Weights of a small GPT-style language model, trained from scratch on English Wikipedia.
Size: 24 layers, width 128, 4 heads of 32, MLP 512 tanh GELU, 5.09M parameters.
Each number is 50 + 10 x the weight over its row's rms, rounded and kept within 0 to 99. Layers, rows and columns count from 0. The size before them is the row's rms in percent of the matrix's.

# q: layer 17 attention query, 128x128, rms 0.0804, rows 0-63, columns 64-95
# k: layer 17 attention key, 128x128, rms 0.0738, rows 0-63, columns 64-95
# v: layer 17 attention value, 128x128, rms 0.0581, rows 0-35, columns 64-95
# o: layer 17 attention output (transposed), 128x128, rms 0.0525, rows 0-35, columns 64-95
q0 111:48 50 59 29 46 57 51 53 50 46 48 37 52 57 38 55 51 43 49 49 47 41 71 52 67 60 42 41 50 45 40 40
k0 117:58 48 64 31 47 69 52 74 36 47 52 48 54 38 59 48 53 50 65 55 44 54 52 42 44 45 47 55 60 38 22 50
q1 113:43 42 61 54 41 33 51 53 30 55 51 56 25 56 53 50 53 59 35 62 40 62 54 46 41 47 48 49 36 26 41 45
k1 109:57 44 58 26 42 48 46 53 47 46 65 49 58 43 49 36 69 52 60 59 46 42 46 56 55 46 59 38 51 48 43 34
q2 118:49 47 48 56 46 68 56 55 57 65 42 63 55 70 49 58 27 36 61 32 53 65 50 56 61 49 57 45 43 56 51 54
k2 127:64 46 57 41 67 64 49 37 42 51 61 46 61 60 51 51 72 57 51 53 64 50 46 46 55 48 51 41 58 45 49 59
q3 123:61 44 69 62 44 49 49 55 38 67 46 54 36 38 49 46 44 40 56 46 47 50 48 46 65 32 45 49 38 52 45 44
k3 115:55 57 51 48 51 37 55 34 58 59 51 54 42 68 38 42 33 37 44 58 45 54 64 47 63 34 54 47 47 33 53 46
q4 110:50 37 49 50 56 46 48 72 45 68 51 43 32 43 52 60 52 46 42 45 37 65 39 47 32 44 55 54 56 40 60 55
k4 122:60 51 41 62 45 56 50 46 48 43 53 27 48 50 59 55 55 40 51 47 30 59 47 52 50 36 63 46 49 52 54 39
q5 115:43 46 61 56 32 59 60 52 60 51 45 64 42 38 67 44 46 61 54 44 38 56 56 38 60 33 61 28 42 62 53 37
k5 116:52 34 54 56 26 57 51 43 57 44 50 56 63 51 63 37 51 51 55 52 44 57 67 56 51 53 49 38 52 48 53 49
q6 125:49 44 51 46 62 46 40 34 38 58 44 49 45 48 49 65 54 56 29 52 56 72 69 50 46 65 47 65 42 54 50 50
k6 119:76 43 57 53 46 63 38 40 43 52 40 49 53 77 53 41 61 44 41 58 62 35 62 47 46 70 43 41 39 56 20 53
q7 124:38 54 59 43 56 63 44 40 48 42 54 76 45 34 52 42 46 33 72 60 57 64 39 55 57 51 61 38 28 46 66 57
k7 115:51 60 54 26 62 68 54 55 53 66 41 53 61 46 54 44 40 30 47 59 49 42 53 58 47 51 44 68 53 47 44 52
q8 126:58 37 53 59 41 54 63 43 42 70 63 39 33 45 48 51 44 37 59 66 37 45 58 68 44 49 41 40 53 72 67 54
k8 120:57 46 49 59 46 58 54 52 43 62 52 35 49 45 49 50 58 55 42 56 49 40 49 52 48 46 50 56 57 58 56 62
q9 125:40 51 61 47 61 52 52 53 44 37 53 48 37 53 43 33 53 53 42 52 45 56 43 49 48 48 50 28 44 46 41 50
k9 119:51 55 35 62 52 31 43 49 52 54 58 34 60 48 70 61 53 58 42 56 56 63 47 60 42 47 48 36 30 38 46 40
q10 115:51 61 49 56 43 50 53 44 54 74 44 60 60 51 39 47 55 53 38 51 30 58 55 53 39 42 56 49 50 54 48 56
k10 111:49 42 43 55 37 64 63 28 60 37 54 39 42 46 53 47 67 58 53 45 34 43 72 52 57 52 37 66 38 64 55 52
q11 119:51 44 47 49 64 45 46 48 50 45 64 40 41 61 57 53 55 50 36 76 34 24 51 53 40 33 70 62 37 46 56 49
k11 119:53 40 53 59 45 49 49 48 49 49 56 40 67 31 40 62 47 67 23 61 55 39 44 51 42 61 50 57 37 26 50 34
q12 119:45 38 43 63 46 52 56 52 56 42 43 73 48 46 46 44 60 55 47 61 48 59 47 60 35 44 49 50 36 45 19 66
k12 126:40 36 55 78 58 44 60 56 41 43 63 66 65 32 56 58 56 55 56 52 34 46 60 68 44 47 30 65 41 51 39 37
q13 125:67 46 39 39 57 39 43 53 41 60 39 49 61 37 34 56 53 54 61 63 39 59 73 46 39 34 65 54 54 45 52 35
k13 121:48 63 41 45 47 31 63 53 39 46 48 59 46 40 39 49 70 47 48 61 34 38 50 36 48 52 66 55 54 43 41 50
q14 123:42 59 55 50 59 52 53 74 51 52 68 64 67 46 54 52 46 63 44 61 50 53 56 42 54 38 47 46 46 54 43 63
k14 116:40 47 66 52 51 59 48 39 61 34 65 41 50 51 54 67 58 52 33 54 51 42 43 47 60 49 63 53 53 42 60 62
q15 133:43 45 47 39 43 61 58 51 57 54 45 43 49 56 45 66 42 48 60 57 40 40 40 68 22 53 47 45 47 49 68 53
k15 129:51 58 58 56 57 65 45 48 46 54 56 41 66 40 49 39 49 39 53 46 44 53 41 63 40 51 52 71 50 46 46 50
q16 107:37 48 37 54 57 58 45 51 58 41 46 55 47 52 70 52 45 58 45 40 65 35 68 47 73 59 39 48 41 48 61 57
k16 112:50 72 47 56 68 72 56 49 43 58 32 49 55 49 61 55 46 56 45 49 57 53 71 53 49 66 59 38 49 51 65 47
q17 115:47 71 49 49 54 66 39 49 40 64 34 42 56 63 47 69 36 38 31 46 43 47 50 48 54 47 40 48 61 46 52 51
k17 114:66 66 41 68 47 76 46 36 52 56 52 51 52 57 52 45 44 43 41 40 56 46 57 55 60 51 64 53 61 61 42 49
q18 121:52 62 54 42 55 63 65 36 58 50 39 31 35 37 58 46 62 56 50 63 46 55 53 47 57 51 59 62 56 58 68 39
k18 126:32 51 42 56 70 35 62 52 41 53 34 36 36 46 45 54 51 57 47 58 58 59 61 42 51 61 54 46 48 63 46 52
q19 121:61 52 55 54 40 44 32 57 42 44 43 43 51 30 37 44 58 67 47 34 51 53 54 62 59 71 57 41 55 50 39 63
k19 116:45 48 60 47 43 45 45 51 39 41 61 55 39 55 43 38 45 66 37 47 44 65 61 44 53 73 45 29 47 34 50 49
q20 123:51 44 63 49 58 49 59 63 45 50 52 47 61 64 52 51 45 50 58 53 38 40 45 58 48 48 47 49 64 37 42 53
k20 117:56 48 50 61 37 38 51 40 52 67 50 48 60 53 54 95 32 63 49 65 36 52 44 35 46 46 62 63 61 48 52 73
q21 117:36 44 57 56 58 49 57 60 19 43 50 53 42 59 57 35 54 47 29 46 38 64 55 52 49 67 56 61 69 53 67 47
k21 128:51 42 70 27 46 46 38 49 43 62 59 52 52 67 39 47 45 36 48 60 64 66 59 55 54 55 60 67 47 42 49 30
q22 115:58 56 55 64 52 70 46 49 52 50 58 48 61 68 62 48 55 53 54 56 41 43 49 63 32 47 60 46 56 39 40 43
k22 130:49 37 64 46 64 52 42 39 56 52 50 41 38 60 51 64 62 57 49 49 47 55 55 59 53 59 72 58 44 39 43 45
q23 124:51 50 53 46 47 64 45 46 43 70 47 55 39 55 50 59 67 65 55 35 40 51 57 68 62 59 44 67 38 42 57 70
k23 120:39 56 43 51 62 64 45 25 59 68 34 54 60 40 66 37 58 47 52 56 48 60 40 40 59 67 46 43 47 50 47 59
q24 114:48 51 79 59 47 47 59 52 44 50 45 39 49 43 36 46 33 48 45 41 53 49 54 53 45 51 45 58 41 36 43 41
k24 123:37 62 59 58 48 70 49 62 48 56 64 55 36 68 54 48 50 58 48 47 43 32 54 51 46 53 53 45 27 46 47 43
q25 120:46 57 49 37 72 32 60 48 60 54 51 33 43 61 38 58 53 36 51 51 58 50 65 27 36 43 58 56 57 39 68 58
k25 121:44 34 43 44 50 56 40 38 51 40 40 49 61 36 45 48 51 45 63 42 56 45 53 55 44 32 66 41 46 55 65 58
q26 132:30 60 30 52 44 52 69 25 40 68 48 51 55 59 39 54 60 62 44 34 57 56 33 43 45 44 52 66 49 70 48 43
k26 113:42 54 34 32 51 56 58 39 49 63 63 44 57 62 34 58 75 51 61 49 56 37 48 53 49 46 58 31 50 46 41 51
q27 111:70 52 44 47 58 57 62 34 45 45 83 49 32 52 51 57 51 63 64 77 55 44 48 48 51 61 56 41 44 54 54 37
k27 114:39 53 50 52 42 41 59 49 44 53 47 44 47 51 56 57 53 70 38 56 69 44 51 59 57 50 31 48 35 46 38 65
q28 117:27 49 66 42 60 51 66 31 30 38 57 59 39 53 63 58 51 43 65 52 43 61 40 49 53 56 45 64 60 31 45 48
k28 107:30 44 50 60 50 51 40 69 57 52 49 52 73 60 57 60 64 57 58 53 62 52 43 51 58 44 44 40 49 65 48 41
q29 143:24 45 42 37 73 46 60 45 50 60 63 42 66 43 78 46 58 48 55 71 53 47 44 44 59 62 53 59 23 51 44 48
k29 120:48 32 22 51 56 67 49 56 34 41 56 44 48 54 60 64 66 34 46 47 64 65 39 48 50 71 41 60 48 65 54 43
q30 117:48 54 41 57 40 46 43 47 50 51 31 73 34 66 48 56 45 53 52 43 51 44 53 33 41 45 37 42 54 46 55 36
k30 118:35 27 48 46 45 61 51 56 50 51 45 49 49 57 45 29 53 53 53 56 44 59 52 53 39 32 49 47 63 66 63 42
q31 108:46 45 32 32 66 50 51 41 38 61 68 58 33 67 37 52 42 57 52 58 26 39 51 45 40 33 54 40 42 43 40 38
k31 111:55 51 60 52 30 51 36 63 55 49 49 51 51 44 36 59 62 59 32 32 62 65 46 43 65 35 60 54 58 44 42 40
v0 110:56 73 44 42 44 43 48 43 47 50 65 47 58 45 64 42 47 59 66 48 50 75 64 49 45 55 40 52 54 42 63 53
o0 105:66 37 53 43 50 69 61 61 71 47 64 47 54 11 63 53 50 58 55 53 43 63 48 37 44 60 56 46 43 59 47 55
v1 114:46 54 47 40 66 51 56 41 44 42 61 41 52 29 43 36 33 39 90 44 52 64 64 50 51 51 51 54 53 66 44 53
o1 116:47 37 60 43 49 65 67 39 47 74 42 41 47 57 50 47 55 74 65 29 28 48 56 35 53 63 42 52 46 51 49 47
v2 111:35 48 44 47 37 46 45 57 52 47 39 35 46 57 59 53 56 41 39 49 41 58 60 42 60 55 30 43 73 34 55 64
o2 106:46 39 32 56 38 47 56 55 36 37 64 64 33 61 28 51 61 41 67 62 66 49 53 54 53 37 43 45 74 30 45 46
v3 105:36 39 52 61 38 61 39 53 40 37 34 53 41 50 33 38 57 47 56 38 61 33 44 50 53 58 63 40 68 71 57 80
o3 101:55 43 47 36 72 66 39 33 50 54 42 51 58 59 54 40 51 27 53 42 53 43 48 51 58 54 52 35 65 58 42 63
v4 106:31 44 43 53 52 51 52 43 49 53 65 38 51 33 65 45 49 36 65 53 75 56 59 58 64 59 71 47 32 33 59 49
o4 107:41 32 58 74 56 45 45 41 48 26 45 38 62 37 53 33 60 49 45 47 46 51 49 49 62 70 57 42 44 40 57 57
v5 106:55 46 42 52 45 34 47 47 65 56 61 36 53 43 44 58 63 60 44 52 33 47 54 48 79 56 50 47 49 36 78 45
o5 111:59 55 34 49 48 31 27 63 55 69 67 36 56 32 40 53 59 49 62 49 52 62 57 61 69 47 49 50 46 54 67 50
v6 103:51 45 51 45 59 44 46 31 29 59 35 38 50 49 62 52 63 64 52 57 52 57 54 22 31 45 52 65 40 58 61 61
o6 101:56 50 45 61 32 57 47 44 37 47 38 27 59 51 58 30 44 58 58 48 55 55 53 61 42 57 60 46 55 51 54 37
v7 117:52 67 50 67 30 44 53 71 51 42 55 71 71 51 62 41 57 54 56 56 51 48 62 43 29 35 48 40 61 52 47 54
o7 109:57 67 47 47 42 35 52 68 46 51 61 60 68 40 47 47 61 48 38 33 58 49 63 47 42 44 26 41 42 49 44 62
v8 105:59 55 41 60 58 26 47 60 60 43 64 46 45 35 55 54 59 43 49 44 37 47 57 42 45 59 37 38 62 48 51 50
o8 110:43 44 40 11 60 52 51 47 53 62 48 53 52 56 52 51 61 42 51 53 43 59 62 49 47 57 44 59 52 43 39 55
v9 116:30 50 63 54 58 76 52 59 42 49 52 30 47 55 36 62 54 59 59 35 50 57 42 36 56 51 48 37 21 59 47 29
o9 122:61 60 32 51 42 39 47 53 52 45 59 51 55 59 54 63 49 60 42 56 58 54 63 59 59 46 53 60 41 40 48 39
v10 112:41 61 41 58 50 40 35 38 43 72 70 34 44 50 56 54 49 56 46 56 53 51 48 50 39 41 41 68 41 41 48 43
o10 122:53 52 46 56 50 63 66 46 55 41 45 43 63 55 49 62 37 58 57 53 62 49 32 52 35 47 51 53 59 58 55 54
v11 105:26 32 46 39 44 58 67 61 63 40 65 53 58 56 42 57 39 54 57 61 56 54 58 53 67 56 55 52 76 55 52 52
o11 110:33 34 54 81 61 54 52 40 25 40 51 46 42 41 60 41 56 44 59 56 48 39 64 55 48 49 59 40 67 52 44 55
v12 106:38 54 59 47 66 42 39 40 32 46 45 57 55 52 50 74 46 40 62 44 47 38 62 59 39 52 32 50 69 48 56 52
o12 104:34 33 50 62 63 56 52 77 39 56 53 56 34 38 44 38 56 44 66 56 51 38 62 44 40 56 49 55 57 56 39 58
v13 099:45 57 45 50 53 55 48 48 46 71 77 56 42 51 46 55 54 47 59 41 34 56 65 59 67 40 54 61 46 56 75 40
o13 103:26 66 50 52 51 58 37 46 54 45 45 54 59 50 42 71 48 77 54 29 46 56 52 39 46 50 45 66 33 37 51 53
v14 110:56 53 47 58 54 26 52 54 41 68 78 45 47 52 53 61 69 45 46 45 49 62 51 40 36 50 60 56 53 20 56 70
o14 103:49 48 50 42 63 53 43 66 39 50 43 32 37 36 54 48 64 61 42 42 71 57 40 53 64 50 56 68 45 61 55 36
v15 101:39 54 53 48 54 52 45 57 36 51 34 52 49 33 30 60 59 49 33 33 30 74 49 48 51 61 57 49 45 80 63 35
o15 110:41 49 40 60 56 40 43 63 45 53 36 47 61 54 55 40 34 72 52 51 49 56 49 42 51 48 40 65 41 44 55 52
v16 109:46 67 47 54 57 42 29 52 44 64 65 68 52 53 71 44 58 44 62 56 36 43 56 39 45 54 69 46 54 63 50 45
o16 114:43 74 60 46 42 55 41 57 55 51 58 51 52 33 38 37 30 61 58 56 42 47 37 41 46 46 47 59 46 65 50 44
v17 112:79 26 43 66 51 54 61 43 45 50 56 36 48 53 47 62 62 64 45 48 59 48 51 48 66 60 64 62 38 59 44 39
o17 114:48 80 28 57 59 61 57 53 50 50 51 54 41 51 38 44 65 58 44 47 55 48 50 69 51 62 70 57 52 56 55 20
v18 094:45 42 63 57 44 46 49 54 61 75 52 38 57 45 46 60 56 33 49 43 65 63 50 48 55 57 54 68 53 54 41 48
o18 102:40 53 45 44 49 49 40 55 44 59 51 57 53 51 45 64 54 46 39 69 60 49 45 50 58 38 51 45 48 50 58 38
v19 106:66 45 31 25 42 27 51 54 46 62 60 41 44 49 60 50 42 57 60 63 51 63 62 36 55 54 55 59 56 68 40 52
o19 105:41 38 54 44 46 49 69 47 41 46 48 54 67 51 56 34 32 38 63 55 59 52 56 53 63 56 73 56 65 49 50 43
v20 112:47 56 45 52 43 48 50 45 48 44 52 39 51 54 45 54 59 57 57 37 51 62 47 36 52 45 67 57 58 43 54 43
o20 120:69 56 46 47 48 36 52 50 53 46 47 41 52 54 32 52 42 54 53 55 61 55 58 46 54 35 39 56 59 52 61 48
v21 102:52 46 50 51 30 58 36 45 64 53 49 59 58 40 45 61 64 35 69 55 68 57 42 47 47 61 53 50 38 66 64 44
o21 115:60 47 48 73 47 46 64 31 28 44 44 41 57 57 44 36 45 58 57 48 54 40 40 63 44 66 43 59 55 62 69 54
v22 107:47 38 38 49 56 63 61 51 55 65 58 68 52 58 42 43 48 42 53 50 47 51 47 17 57 33 37 43 56 49 41 53
o22 122:47 41 47 68 67 53 66 46 33 50 56 50 53 42 49 52 55 46 53 63 49 51 54 38 45 32 31 60 71 48 44 35
v23 111:59 54 38 59 48 48 38 58 60 45 48 43 48 77 58 46 52 55 55 44 50 37 35 58 68 40 45 74 41 57 34 46
o23 109:52 51 45 59 65 53 51 50 64 55 48 57 28 68 59 56 64 80 54 66 50 63 57 35 49 44 46 52 70 42 49 45
v24 114:54 56 39 42 62 61 46 47 60 47 60 35 37 52 63 65 48 68 59 47 52 51 50 49 37 52 63 42 40 35 70 47
o24 102:62 47 48 44 70 53 49 38 60 49 53 38 55 38 65 56 49 59 43 47 71 47 53 33 53 71 52 60 40 44 60 50
v25 101:57 35 49 45 65 64 47 59 54 42 58 51 54 43 43 64 47 76 40 54 51 25 43 55 56 44 65 61 46 44 43 45
o25 097:44 66 55 62 62 59 41 48 58 40 51 58 49 53 40 56 58 48 39 58 64 38 48 51 40 50 50 41 46 38 48 47
v26 109:59 66 84 60 58 53 51 67 47 62 44 58 54 48 45 54 46 44 44 55 63 60 44 57 47 75 45 49 51 57 55 57
o26 118:53 50 74 31 39 63 34 51 56 44 53 59 45 66 46 59 51 35 51 42 53 43 43 62 50 59 32 53 42 73 63 55
v27 104:52 57 53 39 49 42 35 37 34 46 46 57 51 73 52 45 57 35 43 52 51 32 25 64 60 64 31 55 46 33 59 44
o27 116:52 37 39 52 78 41 45 44 43 46 44 54 52 60 34 44 57 39 61 40 70 65 28 44 51 27 37 32 38 51 42 59
v28 111:54 41 66 44 50 56 52 61 46 47 43 44 52 33 31 54 59 55 52 57 55 53 59 46 67 55 42 45 72 50 44 52
o28 107:55 41 45 63 29 51 72 42 37 59 62 51 51 44 30 43 50 40 49 66 41 40 53 43 82 50 48 38 60 48 48 44
v29 102:59 67 43 33 41 60 44 69 54 54 56 54 25 36 40 64 38 41 54 46 43 32 63 58 47 58 50 48 47 54 44 64
o29 104:39 45 49 43 51 41 41 51 45 44 52 55 48 51 44 47 48 46 45 45 58 35 55 23 65 57 44 58 43 65 22 49
v30 110:39 41 45 45 54 43 55 47 64 45 45 62 46 53 45 42 55 60 51 55 45 32 53 51 41 72 33 67 51 40 69 46
o30 117:47 40 46 46 56 42 29 39 50 65 38 39 49 55 55 27 54 61 67 49 52 43 50 57 53 40 56 39 46 64 45 54
v31 108:51 41 54 58 37 59 48 52 23 50 76 50 57 60 46 55 69 51 43 46 44 56 52 46 36 54 51 39 60 47 52 48
o31 111:60 40 33 38 51 51 50 38 32 26 62 42 52 66 49 60 45 51 48 54 62 49 59 60 43 55 55 57 43 37 45 68
q32 099:56 61 68 50 34 68 53 62 41 45 30 62 40 31 49 49 36 56 52 41 55 39 46 43 62 40 55 52 37 47 62 50
k32 091:51 31 53 32 53 71 57 61 49 57 64 59 48 70 40 52 59 53 38 43 44 49 48 61 55 48 65 60 51 47 60 69
q33 123:51 26 52 47 51 48 38 48 59 56 34 62 44 42 46 48 73 34 78 64 35 52 41 49 57 58 54 62 56 39 44 54
k33 100:45 50 70 62 47 34 57 54 66 56 34 51 47 41 54 60 54 62 56 36 42 46 78 39 54 53 53 61 41 50 40 51
q34 117:34 38 48 42 42 47 39 49 48 61 43 48 42 61 53 34 74 49 57 61 43 57 64 50 45 43 57 30 40 58 58 67
k34 115:48 53 55 57 41 46 39 40 53 49 52 37 69 64 51 33 59 70 66 53 65 54 61 54 42 56 44 50 36 63 55 45
q35 091:57 50 56 49 64 73 52 49 68 47 32 57 29 54 50 69 41 46 49 41 39 39 46 44 73 26 43 61 51 55 49 64
k35 093:46 54 78 49 37 63 39 36 70 59 42 46 57 66 35 53 40 45 48 35 40 49 65 66 60 49 42 45 41 59 51 51
q36 097:47 38 36 53 51 45 39 44 60 25 49 69 36 47 46 48 63 54 34 61 37 34 58 60 42 44 25 49 32 52 54 55
k36 106:43 36 36 57 48 45 23 27 56 43 69 45 45 46 42 59 40 64 40 58 53 37 72 55 39 36 38 41 42 47 52 42
q37 089:54 26 57 43 51 48 63 55 49 53 52 60 54 47 45 59 72 42 65 62 51 67 35 37 54 49 66 47 38 56 57 49
k37 086:53 56 57 34 39 58 47 67 40 36 51 51 59 39 53 48 57 36 66 50 45 80 48 51 53 51 64 54 52 34 55 53
q38 089:42 51 42 48 43 66 55 49 60 49 53 52 52 36 41 50 54 51 55 46 58 34 43 39 45 43 49 48 47 47 62 48
k38 088:53 38 47 52 59 75 64 59 37 48 52 47 42 37 49 52 51 36 48 48 64 48 38 55 47 44 58 43 37 17 51 54
q39 086:60 52 46 34 59 50 40 44 45 56 46 50 53 75 54 44 58 60 56 56 50 62 39 50 39 49 58 59 37 52 47 43
k39 098:63 57 56 41 62 45 68 36 45 62 42 65 36 44 50 42 70 56 54 65 55 59 36 49 52 71 43 53 56 47 62 32
q40 104:63 40 51 40 46 34 29 45 59 26 49 49 71 51 68 62 60 48 47 45 60 46 63 57 62 50 63 40 47 52 42 51
k40 105:49 51 39 41 39 44 43 49 40 37 50 58 51 80 55 66 65 51 41 47 52 67 50 42 60 58 55 46 58 50 44 54
q41 091:55 54 53 38 44 48 40 43 50 63 32 26 52 44 54 36 32 55 50 44 76 60 42 52 43 46 61 47 62 56 67 44
k41 093:67 56 42 50 57 45 41 65 56 64 40 57 36 54 53 45 53 57 53 55 64 50 30 41 57 40 74 44 59 55 69 35
q42 089:43 53 61 40 40 48 54 60 54 43 43 23 65 57 53 66 52 49 55 54 55 44 46 42 64 52 42 47 50 42 44 58
k42 095:36 51 60 39 45 49 52 45 50 47 49 52 58 51 48 84 53 45 51 43 64 46 54 37 72 39 62 43 46 42 51 65
q43 098:33 43 57 36 48 55 54 55 61 44 54 36 55 57 55 59 32 21 61 52 59 66 39 41 39 42 42 54 48 50 57 55
k43 107:44 40 56 42 37 50 43 71 55 58 51 40 58 45 51 45 35 41 59 37 64 56 40 40 29 47 53 48 43 33 60 68
q44 099:50 55 44 46 65 38 31 41 58 61 47 49 50 42 39 38 46 39 48 46 39 56 47 48 59 59 45 47 47 38 61 55
k44 106:67 39 49 36 52 47 48 51 52 69 49 39 43 64 46 31 46 59 48 38 61 65 40 56 51 64 48 46 44 49 56 38
q45 110:36 56 43 64 64 59 60 38 46 51 30 70 62 58 31 59 67 54 40 53 49 51 78 54 50 41 63 42 46 67 51 61
k45 113:47 53 54 60 50 56 55 31 51 42 55 58 58 51 39 58 54 60 48 60 43 38 73 59 64 37 50 48 44 55 39 62
q46 104:52 48 47 63 44 46 52 25 46 54 41 39 52 39 76 69 61 45 54 47 64 37 51 48 53 50 21 49 42 42 42 47
k46 096:56 61 36 55 61 67 73 51 61 59 47 45 39 52 64 74 56 43 50 40 45 62 29 57 61 46 55 47 52 50 50 58
q47 085:42 46 47 49 45 54 75 56 53 39 45 42 44 52 47 56 67 33 65 45 37 38 60 57 63 46 57 55 59 41 52 52
k47 091:51 58 53 42 43 33 57 51 60 54 46 46 50 59 38 63 50 45 48 44 52 59 70 41 53 63 63 34 41 58 56 47
q48 092:66 52 48 44 56 36 55 49 53 37 46 52 36 51 50 53 61 62 60 49 35 34 53 60 58 56 50 49 47 56 37 66
k48 088:35 48 60 71 38 35 42 48 60 35 33 48 58 52 44 39 52 67 41 51 38 43 61 42 46 52 46 50 52 60 46 43
q49 099:58 41 63 49 39 34 40 63 57 52 34 42 52 45 58 44 42 48 58 50 35 63 36 46 39 44 68 65 51 44 54 42
k49 105:61 36 41 63 38 44 46 65 48 55 35 39 31 56 52 37 52 58 46 51 26 42 43 46 48 50 62 69 48 49 53 38
q50 095:54 52 44 47 41 54 39 41 39 63 45 39 55 42 47 47 53 47 58 43 30 57 45 47 59 35 45 47 62 43 57 47
k50 082:47 53 65 46 34 34 58 42 52 68 58 43 59 56 48 48 49 46 49 42 36 52 81 48 43 47 31 46 53 60 62 46
q51 100:59 51 42 51 54 42 50 32 47 51 43 55 49 45 42 37 54 46 54 51 49 56 50 74 38 37 46 72 42 54 51 44
k51 101:49 57 73 53 38 49 67 31 46 63 33 50 53 36 49 34 51 53 47 57 42 50 70 63 47 46 42 62 50 58 41 38
q52 085:54 25 40 39 48 46 57 36 52 49 47 49 41 51 52 50 63 43 51 61 30 62 68 63 40 48 49 54 45 42 40 56
k52 099:55 54 64 53 47 35 46 27 52 58 53 39 49 55 63 56 60 47 35 55 61 54 57 52 46 62 46 49 41 52 30 38
q53 092:43 46 50 49 46 31 46 73 51 47 29 40 70 53 37 56 66 52 80 49 46 43 31 37 33 50 58 67 62 42 47 53
k53 092:25 41 64 38 48 31 51 61 56 50 48 50 68 45 56 47 51 52 56 47 52 37 67 28 44 59 56 55 44 60 56 46
q54 116:54 56 31 54 49 63 42 30 51 53 57 44 44 68 49 42 48 64 29 55 81 58 64 50 44 44 47 44 50 57 49 34
k54 102:55 49 30 53 65 53 46 44 47 54 55 75 33 43 39 50 52 49 30 42 65 51 28 65 56 42 53 44 43 50 72 49
q55 104:50 58 53 51 38 64 52 52 63 53 46 49 51 39 66 61 38 29 25 62 42 56 64 54 66 29 40 44 44 56 48 40
k55 103:55 50 45 69 45 67 47 51 40 52 50 60 44 40 59 57 53 37 40 56 48 62 74 45 65 36 52 64 62 52 32 34
q56 093:57 54 37 26 48 48 59 60 57 54 36 36 63 63 46 57 55 48 50 47 49 54 46 39 38 37 59 41 51 53 47 51
k56 097:57 49 35 36 38 56 60 53 42 48 60 46 52 45 43 67 62 43 55 39 63 58 22 57 51 32 71 49 52 41 46 60
q57 106:49 48 39 47 64 43 42 38 54 41 44 64 64 50 46 58 61 55 55 61 62 53 27 50 31 45 66 50 44 45 65 58
k57 115:40 44 44 47 63 43 42 36 36 56 49 50 48 59 60 53 48 56 56 54 48 45 33 55 27 54 63 40 51 45 62 58
q58 110:50 38 60 55 44 32 46 47 54 57 46 49 40 62 52 32 56 64 66 59 52 60 52 58 41 55 56 58 50 40 54 42
k58 100:62 60 61 55 59 38 62 40 59 61 27 43 65 59 61 33 58 56 54 48 49 41 64 53 37 50 44 47 55 51 70 46
q59 094:64 59 39 53 38 55 70 55 43 58 51 43 62 52 52 53 52 58 70 36 58 51 58 44 46 54 56 59 55 43 39 34
k59 101:50 42 33 55 51 63 80 63 50 41 46 50 38 58 53 44 36 45 63 47 38 37 51 39 58 55 44 52 49 50 46 47
q60 093:44 62 39 63 54 39 44 59 66 55 45 39 32 57 36 46 52 39 68 45 39 54 52 49 40 49 63 50 71 56 46 50
k60 088:35 46 60 55 64 29 54 49 53 43 51 47 50 35 51 41 35 39 55 48 57 43 69 34 45 50 54 45 44 44 52 48
q61 111:45 59 47 46 41 33 67 49 56 53 41 43 64 58 32 51 62 39 64 47 22 47 71 61 50 56 49 63 55 47 42 49
k61 094:47 48 64 43 36 31 54 57 48 39 43 40 61 52 63 55 59 52 48 45 40 52 75 31 51 52 44 58 57 54 36 42
q62 093:42 38 51 61 51 56 49 48 62 36 49 60 49 51 44 52 54 51 48 58 46 48 59 40 44 42 74 51 53 44 56 59
k62 100:60 46 48 46 56 55 36 43 57 42 45 50 40 42 44 42 52 54 50 54 41 53 50 61 56 48 81 50 36 51 51 56
q63 108:60 48 48 54 46 51 67 58 58 51 62 47 28 49 55 65 41 48 42 45 69 64 51 45 48 36 49 48 65 31 45 26
k63 098:65 42 35 36 55 56 63 54 57 52 51 54 31 34 51 53 50 36 45 55 49 51 36 50 68 51 52 45 48 27 47 45
v32 101:49 30 32 44 33 52 54 44 85 77 44 60 48 54 52 55 56 40 64 40 74 53 39 62 35 61 41 48 63 56 60 45
o32 103:50 44 46 54 62 58 50 45 43 55 39 30 57 50 52 73 37 44 53 59 51 49 30 47 58 44 28 50 73 50 48 51
v33 113:67 41 59 65 33 64 41 47 58 45 68 52 55 39 29 60 52 41 59 46 43 43 48 35 43 45 40 52 45 49 42 51
o33 123:56 49 51 54 48 53 53 45 55 53 54 47 57 55 39 57 70 18 49 52 47 35 58 38 48 39 52 61 44 50 45 54
v34 101:35 38 57 44 58 52 61 54 67 46 61 41 44 61 79 42 42 52 58 45 51 37 51 37 40 39 30 52 35 50 40 39
o34 100:46 49 71 53 55 60 45 67 54 40 56 29 32 48 55 48 56 38 59 35 51 50 51 57 61 48 66 53 56 57 63 43
v35 107:42 43 42 52 56 44 46 48 66 52 32 55 63 49 39 40 60 53 58 65 46 42 48 47 44 41 41 42 60 59 59 39
o35 114:32 56 50 65 29 58 49 44 33 50 51 41 40 33 54 65 48 56 45 65 51 41 40 67 35 46 46 54 48 68 53 40